From a checkpoint of a small transformer trained on Wikipedia: LayerNorm before each block, a variant of SOAP for these matrices.
Each number is 128 + 24 x the weight over its row's rms, rounded and kept within 0 to 255. Layers, rows and columns count from 0. Numbers have three digits each. The size before them is the row's rms in percent of the matrix's.

# q: layer 4 attention query, 256x224, rms 0.0385, rows 85-127, columns 112-223
# k: layer 4 attention key, 256x224, rms 0.0385, rows 85-127, columns 112-223
# v: layer 4 attention value, 256x224, rms 0.0385, rows 64-80, columns 112-223
# o: layer 4 attention output (transposed), 256x224, rms 0.0478, rows 64-80, columns 112-223
q85 099:163125119174151152124099139153102107136137158116134085131142112145119189160158077125109127154144117160138115111085100135140118121141192102179147132137146135140094117138132146101093120154120170133111169115120126116122167109118101101140140129113148134172131121104120076164121083143117118113137136092113152146129127174108123134168093094177
k85 097:156104128102120163108109103159108126064103143122124174130144132113148163155140117177117096106131085132127157152131133111093148119149121175131117140149133127138159134142152113093115120093147143138122153135117106129119137166120147132125101123105136110133130120163123189104135115158151148115125105087138160096147105158122100173135143119156
q86 104:141102126121149094140174135185159144145108135120099138122152122119166158142169151122133087155112122155099112124128125149140104138100106142090118161101127113155147138104122128110107180133130144163134152100134114168111169091145118136114157147157152089100138127095135135103146093105076112167078115142087155134126158163162135150137116135156
k86 103:131124099130143086148136130164120176139180180119141159136137134101135149098116138072140099143121108104114157139105092112169143167100111107106105121119115115114172141130091091111105151111159067107144116127103116156109147132121156135123144127184155139117098123121175118147122106120103139168136155093139166186113151140112142123156156123123
q87 092:154128109136121159108144159100153129183135126093131166123138090107074166105177115098097120144127147107119117130133126176154128121116075120116093089098147122138076130157096142120100101139114146107110094121123113106119147110090085105119161123148108126088146155112143070168134088149093162175133116111144171133104149140144134123101143129139
k87 092:120130117145068129106088142117123126132117119144178129135071138112072097126167148142140104126156137107137126126110064151156162157111109138157114148091143126079113086131124094107136103173110135155067135096169124125134155107145159113132117154117100138130135142139145109109137159118166163154136133165128136118105170118125167130097160129114
q88 091:126135129178073097118126124127157139151122116150045115115155152116148113123113094159167102122124121097158135107150134075104148180125150143138150157177106117110147120131129125127133156097187128131136118092094131147136138147114098078141141111149090133136127164131083115156139146142130102159108144126106102111183123129120151130111132119139
k88 095:116090117151113083142155121120129118117125100094091112121097148115131132125153134168171115150125142140122154145158094156144125132122131130092101116137122114116161122113101129154115136078149116127152135114141137131127131164091095112119152104121083099107075146125121145116167113154120160115114157097155155097101137120105117145157145140067
q89 096:135073110108116100132169098135109143124097108151131143106125167108155083119087140106144130159118111133123166131139124133078084139133093177154116077163151136114128093161142165089148123138144136140115147088145153144129091122104170111150117188155134109145118130127092110152133118151075150188136143136141146132158090134137135123135110089169
k89 094:146104110116122105095163128127121133152138179128146134081154135153128085118144081115108140098144128141106122183136117136135113176068081153109122112112139114138148101140148148113158139094113143152163128115112111139131109124049118124129129110150144164151135122140135123116126102153178172156144085113072117128118133096175135128141168148118
q90 089:137105146130096159169142139110159106174074127118123142099145092110103138123152135135172138129159137127166141112116144141126110106132128077130118139140131126121120118075107138089160092136154163155109105125077163136156141169119147128156142138112120111115118117147120102117155094122118152112154143112119138113122119122109157111175129179110
k90 096:107113112118129106122124141135127133073080128149155119148175132163112143145119134184135104106114091123124132083073123129174158106128112133092145135125067151155153125092126119089088120128118197098123117159105100133156142158116117152121154143109088113037152128113106157103154084115094139117186118133124111091118129107142124132133120163112
q91 103:081165092118169140148142162107140117147131137088109156082147100085091096115175128127159094143161130107129144143152078129147127143112116132125123154099161139150122145102102175127145133103093115116176105109170149105099115137124131154116168124164108166104170087135097131150116117166165146117173083114130075122159133129168142127118128123133
k91 101:088148109123137138122110126120089135137140124156138176111119108099141084151151095166133147124127108110132116120139086108182146105080125128148140111113132177146134142110142137151143160116111148096151122148180121115149155174141116108138179134179134156112191143119132138100084126150156149083146095146186126121164173123137132126153140127135
q92 085:110121141126138115163175149090132149125132133140111151095117110079108125107103186129092116144115128134123114125104121083123124158113140169094141144160147140113116118116119139113124147113152088119117118104123094080105115122101134115106112118151102148151120156109094153147155089121138150091144185121164133087114123143123106136101087108143
k92 083:180136156112108145092123141116135105173173119123158131096147185138117118165112134129110134127118139105131117139164105148130159104121133146170150128104160126126103109151107169121131115111136119112146128128116160109133095116158111120101135085114138106115076127135111121117161126083182108104143170133150166107125156139135102113175141092117
q93 093:158171144086149151133164135171125148126146143102124110117105163122170113103120135118097112135110103149141144096130149141075133071121170107179110131141121099113143155135154140100089183141102148128122071102128140121119124098116132154131122119116126149148115133121159149126125122129123089152129135120160078120112065153111163115111173137116
k93 097:155121162082145069116080112134133153127099125116082098149144127107136094141141125108137140144125134135091137111108091138078102117154155150122120124162143101114078146180148130109128106149197130133129108143096105162091132151131130099125119111099110111124115150086128172120161124130132108134093116135136106128142121156120178138173135136124
q94 093:109153126136132105091127149163129124146142118125142123109077093111108156124161121168134107160128140128073171091148107115160114133105115137175170125173111129109129170163101116119104126105176104129110074149121128121184128127168140165115125115162115133120131148165178103120130119103142107118120140133142141150142145098132174168113141176141
k94 094:096155113139135150120107133123116143146121137111074142121124139110122111115149135154133163156112118135081171121138109162128128123133125129096124149145097086119103140123143107096129133127157128123098091114136124103124151157139132130084135077141119134105112129147142120144086115089134149082122117149126106135168166154117134131128108074091
q95 110:157114159121155119130140121114148152171114131060100132133137108075121140133179077174125128125153147107135121123120113130095088146125154126120163090148139135095112106139161148119154145150146137131182155137114108175098084091134091134119107136148095178124120105128125151107174097111111163119158090118118141141097149133170138115131135129099
k95 106:087118111140122138116106107169116103171122139102162155115142117103132133143143104167163156155130130152121144183145125147138143117077141078127132097130109157119168106113108169141135111087157134133154111146109121128180091119132132138108084135155092116107137178130105130115123108110140149128131140158113138147101095131166108145167147142122
q96 094:130108098132098097108100119106093147149106128157148098131118136100088119115128096110150128137119078135134099147106101105134157128122111150101140136077120136146111130113154106108101104129128125123100116131183129117108100120118131094131125147133122163100146127181134112165167135132115080171150191122133125155155150126109146163134134123078
k96 096:139111149131139129154135117113166162149165129196109172104108142055085144109183147113107115099140138174140169120128080050107102129146156123091121153138133150131130136104139127129119122162120138120095132095122122113116110155106136150146162157132152111155152148124111108144112134117139131143119144146142132125145131118129110097122172118081
q97 091:130141161135080107147133091116122137129112187188167129097154142159141100132123147103161092140132156149122138151113110103150134119154101139131083106115130107111176134133151167171156076145151083137174138112083102120174138143099120134126120135155138117147109135110161133077129154134108100129153109153107125177117112121137138154119182179124
k97 090:139147169113133129134130140125138128122146144161131111075111146185145125170120127126156128091122139152143161131133135165133114129095124148151140135127115136116143156103135150156168067125146097074107125114117146127150098126131105098133127126143118126145097109143137130085154117143074083116164133062093125160144105163099136127121156167118
q98 096:128116101113148160126156171142138159100104146149119160149143105087129169135155131142149124132139084171165119113140163147073127154169130116107163160102138135174113142139143156104155167121112160150136115170130125141118127181181141146132116148169176096182105174155132117149135153122137148085083121157139142137145139137114136133130091077136
k98 099:116105113122120118126181147119124160153142131154178123144146122142120141125101106063112089124106119132143081103139158123130113145131053182133140129137111136080090131123106133125165172107130141120121160133122144124156093112126142116109147131118133112165108109109126137095104135116134176180074099151118160086126167141121100121121064122149
q99 091:146126098130152094122131108164125122146155132131088144128110118132117088126146128094130145157131161182108104140135093124121125139121118137085117127116131125133119098129101153113123130125130121117154131138090092153141090120101071132126136129111145099158112134111147154153145133164116096121182178132203103140111125135158109111186141110130
k99 092:194074086135140129154140109137055141146122142144130135094115171128150120098113092093159132147147086132146106144102134130144138167168164121128121146124112140131133079148149126121166135119118141108100120118109135129128119111095129098137116150152126117122117157130136172142103098115127137125165165107156154131102131158147147107163116083148
q100 092:112097086140149091158162078182109094135103159127093131118127119164161147127146165111117141111161153162131182137117135122138132151110114140169118128109171130144187142160107081117135095125131138132123161173162157124135147099121126112126114131080140113106105156124148150147128171133136166136144103156095147133155128146114138145118126115158
k100 090:139122087091115117096113145162126176133098120182129137149113121175125115103159171123125106137151120112142130145153142134107133152110114148138138129086139143173203148141148102084132126135139113155134125127106113125099120074112120120084129160140113153099113115104168121135117137142111144139132127159123142171162110121117085127113135097169
q101 092:130130116128151153126135122134199102106161137134166141137118136170144075106127106109124110153184095146126126124167114111155123174128116124099129138119172146127164165150143115137127136104116119097130123205171119114147185132123169099140149170128121115135142137147146147119116178126133130149083132127128108161087128127141128125114116160132
k101 097:118120117106138135146148159144181148146094163103126134126096135131151110118127116071166145130160134094159148079148094122161177139140121119128125131109169128175139156125112106167094097148082086121120136140147113158125122127103118121127162154163137140120136117144137119102151139151046074151106108139104111142128124120099143146104105129122
q102 105:122127149105165129145136139124165094119135121130112103122142106086121100119099134094071142134100140145109123091125091157105116120099098099108123151120147119148149155126145158112128128152106123129136140124157075127127095085172105148084140128147119102155157110086133134170130129172131098132145127115124104139130128143082069126141125114121
k102 104:149135089148133111121128143128144133122097098131134128104144107119114134125178126103121156154123121115134153134147108117106155141090143125132144121120141137128110150140101139126126136143176110125124137129161123109166156108142100139151120136139150094155147157136124129123081124144142140165122152127178123145164121152106112143082128120137
q103 102:129133138128128145091162140092146112072132135110121169111168175126091085144120152133145130097104166135129115085115125129103100127171121136124080108161138101106146112093118156139153140132149100149108203146125128152138121123109109149139130132144121123128110145111086139173127174152139069138133112108119173127169122145127119167168127129125
k103 100:124158161171167170103155105134140128109134111130171116121163109146088094107120125106125139134114098106141118157125133134083177129127141171157088096119131113122099084113137149172124112162137133135114149091137098147146104112114141150115154146125109110128143113113119076151153149140094046137118112091089113121139105141128094157127134126164
q104 094:104200151138133136174138108147141145131140110122154140124141124128128104142174101124124113129131153155145126151156156171124139110115112130145151141133136086143147122138158120156152108137163083120117121085120111176089087100133135110082152116101092129116147132129148159133172159147110076073101082137106093111145085151118101103117132109105
k104 091:122144091128143123127136134099100180186103136140133066110130112167153157159164102148120120143107117147136122139150108140104122136121119096111149129102137116114111178134094124129153063119124136105117115177142102159153082156122111143115150144102115139140127101117146087137126131135095130130111157141121124153126115121134146147178117128148
q105 095:135145155147116170143112127076126087104109098147152091119110107152183125117151130132099108128109123112118143127146152114136127142143147110143139129131143177106112094125137105074106177093133121135107115138134126141172121113122118134102082120132154149172131094159101124099118153100091114106134164076131140137099152169164133104160122097181
k105 098:121159120111149108136154095138144115119113123121091139162139120123128119164155158110155143088183103114145143159156118100171091105132128133138113132135154105123097134128130108104097105119105127142129129199153125176138169101162112105103116112148164102116144106165116133081141116167111126099074168096115113123104141158182136171153129142172
q106 097:140123121147159127119111117130109132075107070147132103144160123124139144164081135110104140155090090102121124138133122115150103033114145132137149130130132114124114099103095095125080142133152128122120093092145116112154144136135107086120134160091132091130132151130127153159113104128116060080128125122123139113091068135105121090114104129115
k106 096:156117131095104137142158096102100147161125140076113112157130126142082134144106129113135144128124120110125115130128151125133129075186156091105112159170110115111137110138071136109126076132122120120113146118127122122171135105133112165159091131077125142126138105123122130136151137137124151129123120116136132124124134114108111141140094153164
q107 092:112099147132079138092112119152115114137135091134141076144169141107115110106124137124117134103171165111120123170151127145165186123126094099137099164124110139119182106151148128147176108135126140132131103109130115124122166090143140120186148148128099138085114111132141138165132132112102111129136114170119142118119134084139147141114137170114
k107 101:150124147125101121119123119106125157116152131074129132136131146140156118097140157121098087088114114146146103113078141117146156167153120101099129136165098144077155131146107093153127123155115103153148114097134154110122151090112158110144121108123148160112104137116118111158134132125118122116150149148143133152095104085142151100087144126148
q108 093:144149106124171137106150120082110138098101132117161087148131127106129139125155138103130133154114120146146123155140131130119127160072144084118107151072127134148110109112130142164098108121114093157162139130155094121128074087131098117142101132121093147130163125124140112070092149112157127133126139119102144153080117154128148106159119108135
k108 096:115158136127100112135150159110115147085123172133114128167126150093120139102113135137148113119133104127148111129116146118165104110126147117165126050108116160130122105116091138138135135138114120142095086133140149124124137128125118139107101104145176082110122164182132132078105122114172104149101113117150158134109117152125110146105139096096
q109 094:096159125156122144147143130141139093105138094129134129136074135150130136107116143128150114150107135153132135090142146169157144124118160127159125157100127125188154163170161107122135115152086148100116122151123150183136148130095154151135102111117125117101093094152141133138120159121127149098171135143146111124122126074126117146123149170142
k109 097:157153142168155137119116129139133121124105105135120134142085123109172168154127125124152162111131095125101144095117181141116130112121166143095163119113121128174124166188150112124123135137137121152117095137119086116103121138083127088125159127139168117112109146106126132175146117114142131104155140136169056088124133080152165153106135108169
q110 105:149108130136147136124138148161140132165079137145118117114107109080131127100137142087135151124106125169133083125119106126142134160158142119123136142100094142153146120173144113146153153135136159111070145162121086097134141140120152100090118138178177154101141112150146124102106149122086111120094180116164161172138166127142149139117146152093
k110 095:149133156104169136140124155112172135136154145120118162133124164085104117119079132105140123116109087167095134127149118166114172122146142124117132122060101110130129113144165128110109159156181099139092130136116156158102135114119147129119125110161159107126109156092121116147112112136130103098120144096128145124118156119132119144138163133071
q111 101:137124168117177132135112148128154126110125139126115136141162088124114146146128113136128135097159150140123134164101182098125127157143107130145155187117106112110090127134185074119069123158137132135102159129126106107159139118189089123148144093127153153099120171148149105108094112117127203101095160123124155139145130123095134116123146106135
k111 105:118114129131156124091144160101140118117103121119105142132121160114150146111102145119124113147111128149133128135124119135090089174168125115131104137131116155108134119135141130097113149129175133150101121174096088112174193140204117127099140150147121129098128145149080138114130150082136129116104124129099141113172161130102157122148084085129
q112 089:138127101107117134105122105149128104152133149147130115184172144148137150136096134155116096128124156168125126148082122123126178149107134112141127122119109157118106111137112159071088148152096128115100127102106112113078120144094120126127140121116156130098112144129144125189121123127184134176185144127086153165117103147140119112136160124144
k112 094:141119136154126170104104098162087180132146143131163157155120155103094140127117122114106143143124158110162147137110155142130177155128143144094130142172105102123098104106124172146157157149151137153152124137079139075095083132124100123137107140152116112112102156131148173134074159094111091113106127107156111148133077130113120107135169113110
q113 093:134120110137103105131136135160114142142083134140114153116127144102096163123118140152140127140121099108136099120150128125171117154147131129109121137135111134099141151121106108126100136135155141092099101083162138099105125153080175105117121110080159176119106162170127144123137113134144161125123113142121122122145122113127094122120128105126
k113 090:118130171103157097158117122116099126161119133170148117068149112133122163130142127133154105151074152120138122110139123146168071142129163141153143160136138133111097159104177094094118115138127091132087146142126125133137114154098121112105149084106115100113129135162141117127122133135125131113096131191115135131164174158107103122080139114144
q114 090:122143116095110160119141130118152168143153142146073124088129131114148093137105102161149115105135152153122138117163116107133064091118133136113149132087137099122097130133113161141147132170116135105136135083074112136121102117150090141119120134129104118146122108120094155098123136175104123131130112121104121121141095085129161132132093136132
k114 090:107159109095114161103159120116118095154120079147101090135145137089177107149129125153140146109132167106112131120128127125078133153135121113123144147118098116105123085085114110096145131150143148086168170109114121125153089132150132161150127153128148061110128139130101135155128116099132160122125140127086119171110148108176155135174127120115
q115 096:128129167138114134110140130130184146128130144145145122139139141123145157132154126120127125144131110118091095124123099145107205113150113110090118128169130145089123119112164107104124172133165137197144160155142101132112137114103073122121149133145070147115128109080098142126111114170145134149137088136117117068139096132107127113141138108131
k115 088:100108143148102135115132147122121122158116145113155140091126128128120170149135150160188076158115086115109121147106132115136126126175094093138072096122163114083115100101145122181132151108108156141156129118119108153107143126093123154114134113101142110115117161107082129127133098162148112123158126150143116136126100104123136090134183114182
q116 087:056106134112139101110109144137142111098165163091147135141120111143175160148137159166163128116141132107154142144169148109122171136142125132130145155154128123093087122126126097142093133145113128129131172144094119147143124142135108106104136144126140142153145102166148109105165120136144151137059147147105114152079125101091177133124154120156
k116 086:127139125088127118144127110119144137117120120121103121128134133149151128144132120110146111120107175149104107168122083117082120177104118105143168106168141130131127141116100142111125108103118158157174087128089133201152148153171114088130114139147126082135128093184148130142122167074122151142105124143131103184156155154137156140124109136120
q117 105:135121113145122159122111158112122128079089141181128120152120128161148131118125151158129086102135122156152083154127151117211127141156185144157124104085088133145145106101123144129114124085144142115094117149174129168137191149136127135106131129165142133134118128129152101109095101106155148129140129150106128136151138140128170175147137144120
k117 089:121110137134182134143198159135111106107157148150126139150128098116146153122164094167122115102161085165110122136152128133153120113162129118135110128135133128168102113114138081138143165129112127112100159109133121150130162130146140129121099110138119121100141124131116118131136108145127081108100130085104098115064150137124095120154134160131
q118 105:122137124116149133146150118091117137102147124076119110138142147183108109177172089123153137125119122118097173129136127158114140154120086109169118126127117102146144121143147147111164140161151137104130135130110124142131093075144128150124119122115134113164181107098113168133133140143072088133133122103121120146065114116119132114109097118195
k118 098:101139108121125129108146126121088135125089125144129115138127124125151101132115146130155092156147120080133117131130131110168118114125090093170145095097135102085146122168114127135121117109130126111142113101155145116153130168075127112101150163148112123145157096114152164123093076141144145150111086123092162111108113075143176106152197131134
q119 093:114100148129117106152125140143090165147130128153072131072135158110123108111119118125131122173171135138155095133150100090114088144102138187111154126164146125133111110097106152157097096111119105166168149101099126131105123126131137116151103128110113115124103140163140132143081108121158132119118139132097107118151144088123153116094150105125
k119 100:121093140117112160173092095137138120156143147134080107095149108120127119080124104141122170146104180136152123149106122149130139188112149118067126143119095143117123162090095138097115151110139135115130119100114107169091133146155099179113091096162143144140096107172127140109105132098149140119111147146122139145142089161145062115108166146106
q120 103:093120150125144110142128140146104143138136144120095146106156122095127119161138126133146142126158107141139190116115130160135147101134113125185157162131131136103131141128144119120167144133158147151109121125147159159113137121166127116140129112131136048108140181161148118110133117113117098114155127185110104120103086093129188092145131088112
k120 099:152132138087097117079158136088132133152131175147160141123160101140153129092141110117136090124123121165127082096142137131098133089145114138110149135121107147089149202115145133107140136142137167099123125124142136136141148119127102143144172141104129186107116125097179137095125163126101107139142103155121100128112110144110123095161129119127
q121 081:131141109125089124112147161155098131160129124155143089137111118156159135137140124151145106120135142124123099147142123108100119104099118171118123107073117114104158113133135124092149112141113124126117129128114112089130149120089113116154086154113114147152101110119158092110117063112174147156121097111157096148111138141092144131130124122116
k121 082:133094174160127135150115156144113155130116126181170131182161127124150180134110145145109122097090134152121136140096103120138137113102127128073142153143127160125145131080129119118139128111116130133161125129101150139130100112139142136137132084120140140123110140196129091101139092125156167165114119141113102097096093130133164169163087117125
q122 108:130150141125116147108162094074160123120116119138090141123114108123160114093123111117107133150118182145108149115155100155113145121105180162125113137102135111163132077145136138150124181105143095102128105094095131099108072140104119108124102125114108141137116133086126118136136110163135131129149109090149091148095109136144087125112119126097
k122 105:121125126142118111139104104170133144121148099127128141122079137123131133162124085107134153163127189128074123163149108192126173159101150174120122135142169138159096118120129152123129131135140128135202181151107133144151134112110092088126123094138125138098126134137120140109145092132141118124136092116140111095084108108171139141139122123102
q123 093:085102153110103134111170107150110109100140134130102151134155157169150111128093105136123170139097112110110145103103167140095084107105127115134121148118093128181101114112146077100072134100092119110120124123106170083112076136124122118110168154106171131150142125154132091116128109098098085138120170093121106162121159162114128134139137167158
k123 096:130114122140146131163138130150100152118132125100102117143131126205158099151111084128141139177112116127155127160088102140104147151127156145136107074103138128155138122127158076151074110111149120132095134165098127141131120154135079123104106117159158151144096143134158152134136131124098111154123107090116094104095154142141130156157106089120
q124 079:154158158171110134089118128128094158142072128100140113130154086093114144139148116133114139120113105180125108085152135177126110137095150078123137090157115138112126142143093136106108110158122153165158140131110115119088129109174116146122091112143122137144089147157135172091131141092115113152124074123147112120115083126134083126124141099153
k124 084:105099168153121137098102125132117111151121122129150130126133079099074162146093122160109168130119106140135093093133134125132146161141127115106162134123132147099103142131139089113112121153151132169101129101144133073104086077084161098141155097106176105104127155154148108149113120127167094139112158140127147104098114144112085158126117089120
q125 096:111118119088112117088125146153103121151175156112087140108079098114152092154159076122154142156146127157114103071155125136153144103131163082142118092131150148136091150110125142100113128135133180097135077125157121165110157136138121110122139145119148137089142128102155113116136163132138069156144155162123096145133108091085160095127130099145
k125 097:117113136121142084162112131119099107129101123146111106125105131125108067093176134094129147146143133167115115096150127128098158130140181091121116115149140171107084141110162081065109151166150127104131108123148106135148143142128129113127117141125159134124110122129174130138114123160152098150145155146110130150117161100133132097129151141127
q126 092:098069111126149135106116120095106112154140131137145124116126125105075127162164102095104154092145117152120143125151118161085112152145161129100120098127123106124113136170181160085125097143148139112151103134104121178105139104124173133118122152168098148148139125148121123120161152159130174114141145093157169131110123095155046131100111125096
k126 098:125095138156094123138121115107135142116095097145159131125102120129100145147084093140104156144173132123118064121138174145178160145149117103115116128142101169128151098116149146101176135162116147095120170151096162137138105135099161141142122169175105155146078099077122146141124170163110141091140145145103153113099116143163095116117102134138
q127 097:120146160111098136137195139139130175129129136152094126118144155130154111139157156087087099134137113122148131139123117122136130138173102124152108166118166149142123154135125114144131085158117074143134150116143146127106111073130126119106123092158130144158143157109140138079114118096107125143167126124147124170173082125139115083093132120144
k127 096:121129125137143092155129158108140126123151135144139128066093060111146137144147128083139145160093118125131120166132109135134111109142131125129106130132142114137115181157184087137111113146126121140083119151112133111157121095131121105104123109130141146127118131150159133103182130121081111090183125134110114126144084098093102104155144107102
v64 101:087140166156125117102127095138108110156099133104098143094156163140138120099156133124179141141137114112126095115116138163142169105089121128120109162127070176128172107130130147096116132130125159132113093127090153129101106163125191109136128115130172105171125165117126148107151115197082118126115156160164137138117173094106137134112154106165
o64 102:145140141093127115133170140148135108139128098148113135148142100098144135108135128109103106138077176161119172141152106115136103141160134170122164165117109093158177137151138144121158131149115129120113154123116118113149142133195084107121155112118140184080088082131142147131132145077129144131161150130081122174130124149143137147100139166104
v65 093:103120167092127146140109137159135129158148124143141153133086123128095140135117124121133110120153171147119118104142078118142092190151097145090100142136153075116155093158119104128126112121129121124155090151114128103134148120109166166129152154131151128109132114096213125122141109083184122128113155152172104112127135156157121132130147150112
o65 098:098156143087181122177078152127072131112107173120115105134110131112137121102110131100120119127118103121128138125117144127136127116136131121114142122157116146124109133072072098085129114123157087137101142130131121137135095115128099145135105137156130125150119126153085147132125114138130137120137132146088119147126116103124090109133132092131
v66 097:103117174161155160156096115095178141132122169131117142157126138096138114103149115120110120122129144110138141121145160126119107110099113102133179145112164126103100109132119121128105158114121115088129157144117115118130100148108176179113131115088119136079121149133082171092131145185147181146128151092126162139111134153150169114179163179106
o66 101:153173079155107074105115141121124125099077080131115105110111151136125126107160140160096093150159104096123136192154139130102126120170121174137138118118124127151132136160126124145118120086125116153143120120150157132130101157099113085108107097134107146133180082148125107091117122098125139090144132135106129098135150157121090172137081144145
v67 097:148099108137155168102100155122114181137116120142132115105092145118108146161171183167149140139132162099119113117145157090103101106157122103114099118113145142152100120159105108095147118129086125146151141180137107127168123121155115127145100134125104112138106140103148163120154123129112167137144160167097105141104129124149134118124067128141
o67 096:129169136108097121156148080128134150144159123088111092115115139115069154127115072175093122113119102135131113068141126146145136165106155119123129137141122111132106096140129177130104137133122119127126172088140099164085108125147165144134117143128119148083131080142117124128114169168165137097147140113114164117111109103130085119080121103127
v68 101:150138121122133121117155143145149160138135119147166144117092138108149123127096188131154118117145139135110144152132105104104123108155143156136133101112118101137121132139132135153129072141089118123137137121137122146148108123158130096083158104139115147087127166141109135062114122117158086113136098126166154116119132143131154123163140121109
o68 098:159126162123109104138132107129172104100138087102133099148151147135130146122127122104108140114128093111106108130133138139128135103189097049137139087161127119129141122126151124121119134081180134146142134132131104140097130085122125164155114120126087139135110141107105137139113145144099068145145147161104113118134095146096125129161137081157
v69 104:113116133114142100107136130113103145107136107124133115154121133106131073115127118117120104138123177105187142130117113126127153099142143152124155122137139100111160076143144139144102121102155093198147103143110143126136081121115111136121154169136154111110146140140172142139130118127157114104095127134082105109147128131158196175168106105105
o69 104:100134125121113110153096108135117111126092084175088105093127110147107176168130141131146139084137116156112134140126112103132107158126102132142107136133148109085146138108155122151132119155130128150103147133139155198120163148117144136081115137137134093134105144139159131144166136147116127127173136127165138118092081130129124154119112119128
v70 097:112159127155147135119165104118132163139102107099127154159121129126106171120153151142154142109099137138140156105136089153137096140109123134144164145123166108137142103126122142098112148132097181115089137142137110121109070128138136145122113137127127154106139166167133105115143154142094116165127178123119111098150133145113156153121111107144
o70 093:140151101146098102133122234154146110157170105122098141112130110073100115134153127148144115139083129142151115148151142139115122113130100157129131139162119118102160131144136148141134109152135134107109142148158105119122115130128097155104145144149118075132138089111111118124108106127186163110113113143095160161133108128121118143115142091134
v71 098:158133138109083109149118099115136154116147145143116108118131162166105135086112161170103151103135097120114128120125152144120112121104101083164133124109123107121104136130133149086139094087139137111102130118132099160133143114133150153110170149121173167080131112137136132119142090110161125131159157137163107124160050150155124153162150089167
o71 105:098123160122151166092104151154133145085149118099141127163150154166132114126126119091115123143123121126106105122099111092128142139201115126133143113129113157135173105116136129185126096134121157126148122125145147091154157115141145108128118114134127108123166122075106131084063116156097133134146114146127186129087144082143113105123112139105
v72 101:081135169124127133138135122135146113161150164168146118115130123145145106151149112123130127147130144181098126085089113113144116143125105146103100113137146095118121144151097108140176087119175118129139112094105057147133174144116123110108156082135152156121154125164109125184134122116173125125156079172125160131142083144134111135160140137134
o72 103:123126142096101141113121097114066098077133135106120146124176120173135132109096161139135154126137090108169171155089142133163138108143092096109163129103062116134095114138151103100129140140136094171088154154118166069098091097117140123148104117127134139155145151124168129082142149116109120088104165117109137138110165116162133118107112106110
v73 103:132158127120164184188139143177143155127115122179126119140083168140148084147135152103133161111135139109132090128135096140116149101156131120086092116131091134128119121159107120138136107133139105144137099136127093111154138102143133120143144137135169143129134148151129135136095094165128092115130084134162087111169108116140125119139158126134
o73 100:137112123099123127112111109131096124174142109124141139150150114095081140122097097107150128130101159147160105089127116138125127118133151079149100151095118156123102168139159173083118120102146163103142099108123168144106118091099134121120118104101168116158103169120152099132104126118124151117170114162159114090097104116097147134163129071095
v74 095:128159189156136117165129099098112129103127105102117110112140147143116117129142157097150101097110105109121154087136154112153124131106094083118094116149081129133134134093130139161118060093136112146131087136149127159142115153126145084122152155144122162121110134143114124093118132107126134181173126153169126138129132121144094115130169118148
o74 103:104126101101126130131152125143173125088141139119110119133136144077160101142112107178125090112151119109123126121122146099103128081148090153152136156098109130110163097102096141114144122117065150140150137119114161150116108094144150177149130111084110103103169103143093136120119131145115126103109120114127113075095121123136157159133100100111
v75 107:126108127126122160143114103125145149145132122171070122137135136120147100143156108147095098102116111100101158121119111100153161159132183105092112140150120175137125137111094092111129113124100159119122110185119092182100102132049105106134140074105118121122143100124142131147110128177077124123157097154143111145121160083139090132111126126127
o75 103:141160132096117161125146142130144168151115106102155138141108121111106157122144106129133163168130137119141117142136125155128126129111100099116168129094103128107132201162138177155149125114136089138181114123141135101087106101176142112155118145125142155143166135163143100129096177114136170137104110078098152148150157141175141103129128136106
v76 106:125093130058153155154167140128149136158138091167113160134124109146105153150113083172132114099132148120137174093085123127145126117138142153121144122151131130153123102088082115144094115153086098134146098151130105099125106149109171113149092110141114115138146122148176107146107121121098160124139183128130128141134148119137122099151090108123
o76 107:130171121140113155178104132145106142109148125124134103106120173132105086122125123134139128115089137163126108118160128134130117152081137135126168142135121100144138129154146148090160110108165132097124098107116143161112089106142110135129152133131171102166161135107108181135100108170151104145121118113088069152106100123154133116134105133128
v77 095:151116138143096102080161127142132118116148130133111082120107148146107141146125084119138181115160116139133094173107068112122154152066127123134116116106070121112110134142119112161137122150165116175106181151129140140117142128128098071108127152120121138148157114125118145130138134139160109111157096136108128103129137131115172116147149123123
o77 099:095126124140119113119150145165114123111131134108164124128139097121165123136129161131152121097070105162144126102084154150116148102153155155129146117142122151110113097148156113095116124107144132144120095112092146132122181093128162136097115134143143102043111125161148085101130141106100129112073149141132142132135103114176136120120150166132
v78 104:118131117140083116174114133178125104136117129148106131092160105092149104131129117126152133083103117151164101093127143132097131103083096145103119133121115124118111157119111132138145123143144108124132108123162087136123189111097127109152129132087120192105142107141123146096131103120119112123109093099167110146143142137108137061097165106102
o78 103:097116140123113132112157095135111140164155172095128188137156158181151110143110108131156084170147115164120133153132126158170116167149154121133155129156107169097132097128121127104150117116145153134132112171119139148105143105151133099158126169129116102135113167178128108149080107113127112119099098149071102106122109070156141157154118169131
v79 102:175149144115136142144137157130116132115154127176144158115092165150125134135108213107127137151114180139137149095155134101112133083170088130119144104102158134158089124132131138141138139122130074087157125119124150105168122153139143150136072122169079181119118168107091135179141089124158126136142104149123112142113142124128081117117117121151
o79 100:141130141123123142144136094103122121110149160117116143126108153165150113110158083141147120152142100139111148091136149132115142154112162130145116103163177154129120126137177143115107152111125183162132131145126119150127144142151151164101120138126112158117080123107112165068140124144114120144171142105169122115114132162121171087179128122161
v80 102:159080153132169072122109096102129145124158093098127153149118148119116154144152134138143165111117131121176092151143114100120158135132102161141072125152191160144147119142135077090119117106087102147139148145110084124139104135145121122128175125139097144145103135118117137129117125129127144165124126130098114102162133129151104159076165094156
o80 098:125123116098136143148155178139147133137149210122124141152153131079142098108110156124097093138112109146136079116105115107113091117147089139118143122143095141119133169150116223140143146135133130108108174159109120147138107183143110172095091103141142132130117125143136127129145118107142141129162126119121142130154137124096117155120112130089